Each number is 128 + 32 x the weight over its row's rms, rounded and kept within 0 to 255. Layers, rows and columns count from 0. Numbers have three digits each. The size before them is the row's rms in percent of the matrix's.

# layer 2 MLP up, 2048x512, rms 0.0764, rows 1033-1058, columns 384-511
108:134150100120152142135119114137105121146164121173133187148143084090117125123122141115141216207111144138093074159124091127140116117041172137089116133127067125144084152161092175168125126155114147111087105119060184109118150088148131134145121133180108138161078085123184098090081091068129166129095172185108168099107137086202117108129094103095129099152157143113121181127143175077135100079080
085:104144077078123135131152099191074103083087147143128149117111142140129102115146135174118171129140061151163113147095066115121111101092135129161146139114115127076183160126135133093145153149134131134097159121107146073067051089150125166156068121115147087143104027128163107133153119115166083134081075147118157123167095090116135147150175101110153140083127137077133087106082129115132135083096
088:125122231146120114152155144123163132136160158112169147140115092133151098169135191111144145160089139128069144140164169106120154101131136097141130122085149083139102097097133126149114179106142053039112176133170137133184091137103155117171121141122203118127144157126122151125109121146071136143139166121169187160086143117132104136102135143126157187119103105199123139094132078127086049145078
101:121165104113089156140104097114103097123127153094146111144103116130120120110174126064092179142150129118127167158098092098110161133105134102101156113197130130155085124127203109086122150164167112159140092114138108126114049147128091103108117110106096162118149121124146077103118089069092119150098075095132047163141149098118098112128174153129108168107164127117115122227135103167109086117211
091:113125141077141185108138138166133083055153153120133084091093134149150177089154151184165108111112115121135100112121148113131143142197122073110118130120124128125173142086195148139085124138120213142162075173058180098106095051158102117190170152094105093066152127121158052167083036129153096155206110121078111136168119106138170129115111112123118180152167132079080152159131154165072135085103
084:125131138082165111126117077083076164141196106083116077121149179096139137071106122183229148105134126137158124081114104108110148178109116182121172105114127049142086125081166064165143126112113214089123111132150115150133119119145144084132171163164161141098161106106156121177162154039155110076141098127151132120133116105154104168132112101127141156149131109105126064176127185134145136089058
096:112096079120152115093121161120117134095178077138133151114165163122121095094119113122056090076132081121147142092153229148039148116171145123116148120122197106100066131105109162170139127127175069114096101088116099131114185118149191112138108151126163165152113135152103112078105104118140107125124156144137159120116123141060117142137088113186151128093113137161093190133152147089118128157176
092:118094112122110136139134148144119153151199116139123159088100096109109127113150146161150116103090140136144110096180175066120140097143054126166167142134166094104145129060182072135117095144149130135113091104086170143093119146127114158129107052120097193147147139136095112137108131074138119154109157096134083122107148147093106136133073140128165154194187060104169154110149074084089147186123
101:128158119185102098156105167119100096150139170104137181136149114141136084143131123169149145092156096086171122125151189075133099147104143164155154145120133099157134139057105133084143114127099119103152119179138101089134114049095123138106132115163128137085165126127140156096148163126157113106145194156133139066159110135123060149134103134134115163165123123114150093109220078087137143119126
097:081143129096106158159184155089116159121155129117169134149174183154124108165115168198111124105136168106106082100096113150130109178061119105121144107153093062179126069107122097141158139165099090151165140104126114130176180177120177190095087094170114130074164114122128114051110092127143132181116083110076174082113165215146194127149161117084131139135116129152121136132142133134156194140125
082:092119123100105092143086086093125113157131145151124134163116126042115076118179121048105088183147124132175119148159190157148170128101170151154168054081108129143149135144100122151137148163156115133144123108146098125155123096116081108140091124142105125129121089173064186127163120106137140133053135091173152161184040109162069077089148074200174112122117105137162105136187100134097127148167
121:128125119098112151132151159117140126140073140104118045112165144140144122095158164212054085141102154053151103123105130122118168152146155152122085051105135072106111158114119171077150151139136146097091091149093131083157098111159124147154133151133090141122075107154165130165133092112083104102103138190133088209153112087148142113160128106160068134129109156189120129136084124081152195137113
109:121168194145108142112108198125109147168116149098153087127149139109106102144137117126091179136156130131123124163087136098119128092125149141094105184142124050125119173138128092106097144161157103159184125124159116166118120129100158109128092092153126130133138144074131118062155142160123126140106112100106167147164096099138130137103085133094135122104115084142165155113125107154069201154129
100:172103095148100053185160116152213120219108132139129140152104171120080106023162099114140131164077163111181111100127086104189138073139180142126085117129127116121029103109109112125156149129105165073137095132170104134139110051121085123173094078108183160164126195121106159119119131157061129113099100121115130130146142167091121142118124174182123086148117137205138118131092124119161134142130
112:113114157118131163142147179182115136107133100088123099108100149152132086173103167143098067068142089105144086125098131099069113132090061177088137152148084128127145162119135074085169141074067100164163142129139164156126195099091130110140145068110108093127082072137133107155141077064098142130158096106139154085108171123141111082167114126157127099111095153123137168139084155174137099154143
098:146107122112117120155140123152079159130087113164131129127109097133143073092132157150162108090112180093135095112133185139151129134155115150149116120158114135122130117126103117125083131130185147082178144058143108086159163110108089181157132060140167138118086131155095137127175115044058149093146160070145141172149156139128051121132140217148144190152128105096149079169051088148117148182136
110:164114144120111182129092168168113069105156106121142110172097041095193128155132140145101094160159127120134189150139150114171123155167128061132139104142139102162118114127099091113095142128093062158118181164150188160133117114154106116107117138172131105116161103117152073071149104144125160128173103152149091148118117106211138089146155151085114121138122076127174098108117126128149107127112
088:167160138128166184151144139162085097134164170118082121145094136126134088137106143152094096130121154101147130115126122141159142120094182110115135098061107165093114096139104161172128113082080151106104037189111111098098173091117137146193136128096093145142093109152123145112102086124129137163130116107093108092123151092135112156171071174136131101124119136119158138195169214122071123139061
109:072150130071126176120154119129201103146088126108137084063129094153122106144130104170154102132113171207140125155129118121132110116129130130191123098112110141167120079147105081141173113110118079120113144065128153133159110124082117108105123126089132077101120122152126104165159125143097144153125116071122120139161127111132151157112184126175070103121126120141138122083112142137117106178133
098:117211074056110133106151157145146138159126141138136147124119116160109101094124103124086120106058138074110098100128051159159128168158140087140128099114142142187155123104171088125207121158105155139118142120108105147097154152183115149137065102093062167097101055145174105125106152131069184188162145159097112163095161140186127111096129140088128145135120160162181084090139107106152143102141
086:062128132099160124117133158135120105155129126175085167115130115156089111141118186087163156067097167079123110113141113182184169146198126114155125058144127117166114110152095179120135105167136101145114154106172067172137176088081106154106132099147112118134171188117103195090105065165130105188131092110138065188091119129106155133122120115092130137123108127133128142182137060159119074104114
095:114085112105140185159140106143137125161116116149145122091155144098102118098152145159068166173118141204159090106164135127098097146161128125147154119096149149070130125140111154094202137132117151097099167104123149163166161106104125056115154130107144150093127151125181127128154162159127152107137184146144098101106156115130156132100129182124120170148103179158153077135123147090101091077125
089:110143179121146122093117153114095116134140146151170110100144145128157103195168166100088140151105111129107110040148155106147127163145097107083101108118118166111092066088133144149145135151122115105101125111084127160105118167109119085199111116131137105148131139162168161136058112136154090127128113146108173134119132136155101116114189122085097121097139098148077187099133064134101144113239
098:133089146131139116139157088130159118104091097187070154113167070093110082110151115163153109101082139133119115135126102167089198097096123146113154120106158117106117182143136149060104119120092222098123106125198196189105100140140064130137125106102098145120134140170169154108130184126133119137163152099165148196106140109091141088175130150143208135065114135092124181138151132141132108105103
107:108116159101114124095139126138113111143123140127162087131133193128080117107119112096102151137122142147132057136088152126137129113177182136113147121080089076118128123076166151144157107158162126146189086166162107099161107105141191182129123143120082109138130116086083083044123144121139120128120129118151101086141096143133116088104118130140103104141152167114138077144135099134086161118091
104:157152158122153134139121217196104095181179015131124128094151109107150106107162135122145093180103152124114162081131120078171114098109091112156127120195094141140161173135087108134131126121135109106149055118129196114095114191142147078116113115171099098089084187189150137140145116116233130145139158054118207136166097125181108181114179139136100129166164109095075162139131115099143145149123
# layer 2 MLP down (transposed), 2048x512, rms 0.103, rows 1033-1057, columns 384-511
104:131153074107164158108105101105072138090178106216101091193123044109128103065093171114139151109121148107060088149133084136090133172119149133164140128160166132163123140136118206126079137149107150128104157119079178123167158085161121171167129091143114176150115121085160129101071097100105142130105094121153128141115145073168195082118119111115136027135161094156097123157146174096171127082073
091:116029130133187137077212085121155148124134132188080135150097145069072109117112152098113070143118099170124095084141176119100137185177157143080110133096230147149115139092139136167085086181163085056117140112217105134116103162131074112151117127143170146114143160169069099106109184156122125200125138119109110103139103044171087157125110140147065136169156177140160158152120103126098136133092
097:129084118102100128128142126077139110182131171136095162167133124158225143145092148155105163167068119168115128120099141020169124127107165140113167070125148120057130097100142128133096180129110062116143164116095092145145042133141115119170112113108147116095122145098152114103126136097142162124123156092148131128120168178094113091088173086159115172126126114175086126106167075095135119094096
096:133134087118141124091167072077162131094126149062065093172187144109160128138144128167161135146111134099115095145063174184143050149132117121124097124123072105128100113118116164152189107135113186089146136132103135180065151139057174143089123137083143097099153067109112120087097130170064170108101112124077141180167179148112182145114092145143095121162112126148196124121048128127165105125112
096:126144183126148076086129072117136144174182041125117170147128103112173102169127089097194143144100111149134121152162095099149072135092097146138115101100139116164130090163107147175096119022132094084128134126114105127104223179118129159093157156222102094175174046138160132134130110109129171139157078101123126116127160128157117125097147129083113089124096164138168126164159066130110130132114
087:141113121153083114118139063184151134126103132108174138116140158081137091112115075126195107133166131138136195063114142113108129050177103214132161108154148094183130178130148081113121144108106140114132179133100089133135088100128099112113138135134154141153159083169115133141220071074126122148135033072147053117103150173135164145126142138094111189161153091106115098150132159166080082086103
095:093098123142135112138153098110087179091168148154163093192192130093123206089158130139097125136097168152103122103141116130142130202124125132091071119164147124180154164116112166160079141153139092198145162088166175124138130114120120127144144148103177111106133135138139086127104111164131099130101124093112060119138123143187151153183122141117120140094139132121171143123110122097089107105147
097:111136114124131086108095143139048157140137169134081132114127121125132088144162163115136087174120119085186105124154101078179164192109062143103110134144172110103104113100136074129139133156165128098137169063130147157137116138136139167093156151136147195165160139158099168172177072012142090097168128059120104179171171195118122137140154098113111132136121090109187096139132100124119132152116
099:149161121158138151131158143144138168137161125181123213161199091122137151141079158112131128131147124089150069069155169150096109115093123102141092105120106118129119128041101137136172113115131131147104101225156060124137132103119118144083127157135163130071155182127125205152111147137197159105134109108105128111110186106164114119110147169076160116155117152130122122155127104042132094104074
101:134117107095122193107184115124119146059147091159192093087093160138121142125111184115073113150134115176161190136189145124115140167132105136122137111123139069110081132146145202093118062166100183148147095111159123122114140225125164160085118160127220127162094057128090111124151102140131088098127174080101140031107114093140139144114086074191169175095173089095108079141170150204130157123156
094:106107121161180097093125110134162151152121148116140156146118136114093159111210102119187100130126101116095141135150255139127151209111174138169097084146153107096137134112148169139081107139161160108128148096164080079171152120118106149139098162142110117104065157114071139127112132111142158188102157066159144120130136080130093152164157106190117145132186082141089106134097142177113135148068
106:107176106068117134127092135127124145170134112130145038132116113141169119082157132173076126145107182125145147131101131100119154207161132121120112083090111073102100139122131148135246106154123168127071110164122128063176120134138090140115118170126129165126119172111154128178155083152140075109090115204195102139207066109160126099128064130084085150118108164227095128116105113108168147143099
106:176105209152101168120113148097133113099102156090160089117151126084117130176082127135084176092120115104143164100084106088069142095195159119130104134085082123114150167034139130104103201131064101118153095149171138135189108186133128105112146151096101128165106139154149138074088087106147113171161152115108068172158106129148127087146113144105112162125082101148098076127120164153105129106144
099:150198100112135101164156128130169117146080180151164052143110091125078114079171107090164080155071130133155123118142129147143099121154106120106195165075146076147036146111095116093119140143091135136122106169194095109126109071079138122161120135159130117105100183122102150124180087175093182094158045089048094185152144158120124143133107166163131119089142215119127131122120135117143140163123
111:144148112112138145122135179136151174087177145078129122136060130154089062160123142174148132061118078106114128164102146115131146144150058162065079166164144149119175128126179129125136133116076090163106054163124140129147156114154109119161212074184126103111116087089128023073088067091085167170127122139126149120099152139161158140200133124151096151114057092140202134156110117130171063145112
091:138080122116115150134102119149131168138110106153154095184079121068125132096131154154096111127123135162178091068167180130152074109157047123194119089116064079072166167114143143107132124141109098132105164110156131121179139081133110148146105124133163169099130129116167148159146170128106156137146156102123157137159175124120107103156108121117104111151106120147081120112098118139149168143143
105:151113158163090133155134135145088094127148130084131088132085084152214142174163165140118114120143117096136124169128157112198172168135082045130094161120171083175070169135158146139140185116067094170171153213155137113130119154127080159109065118199074041120165123119134139122215109116136188134116075130149137173191148110150169123138152164130115133073110122126087080136137143102132184158097
095:097063160092110184126104103163132132142213163144117158080101130114147114106117139146054113101162197137155118105156127180152163192102163102080128157129070163155146067195127122079110109105113144087040116201107128163137176100149097143115148147134131149163137100116096103161157122137113145055083153150152120104122157084163115133193167147151178168110172216095108127157096129142096162114145
110:095141112134163175150106123113146139133111137130127114134156139114140173178109138177133121133089162174162076070140115197090142117104093086153082108125158129119159127108179067181109075085119125083136116125137050146146129130122168170110140139108146142060135128143132108144143110105102116152137079089091137128195197040127186185179107110129066098146112087157153134152101110124084172116129
102:164174140138148110089131159146102149147143142111119116121118101145156127103199151086151167111108160107101090113109096131100139097113172103121185128171095167157120115096089134113152146199156074094147094074141128095137059133192105155087076137134117133093111107115166063045161112159052182151077149125135118167126183097114076152121163119087110194138055144083108107098103090147128162147121
092:086159124091131240136165141131092112138158117120129087070162095140098097106100153141164145088105150150125145093111189113119146151149128151165122039091216117099130158168107152148127101154127129072108135139115127092071172091142105138110115127139118096148191187166069133132121105173112145092146121125121093111120130149051121123129164105098092176154105118122112149140146076138147084155127
096:132067081153130152127155118181132117158080121141127118118153122104117133122103164136137164167139127134161135074085143096111122152095119147148171167142153153145194087219179138132105128092097158094146120145134081137167099089197100100135182107132133134057200182170201124112070152184165121194139148101144152128161125191145088135133171172096129108078117089095093114166095143125095132101129
099:127129100097074114184144140117135148116182156150160152123100131101142099163107142080066122155120133140121134075167219137122118122156093128103112112175134124079134128116140129148095103116102147062127122114083063154153175117076122124159102170120128114132163142142142121151078140137158161161148092180125168175090150169159135103139130081107097130081157135092078133108139127149123125160185
100:107084132108136177139093107105124143153076117102108152127121125076130219132096156109139078136137156132121105113130147170144169128109103143181135133129172156146128209099148112080073145188142131104132144109119141147108089110099148160124168137144125122080132172205125192123126108084129083109181116121113194065116121116101150133195103130177121122087146106082115141157158122144195089197141
104:080084115118121084117144025174128132115093160128142081127108145133088136071105103111155120199101143099109127137114113109143134084176193163125192137122052134145090114166163183122118157106137164139171079143176126120147092136146122125137097125168124109140089143124092089104177109111121105093127147140126058103148153162136139063112159116110135172127120166178187118083144133171081107096121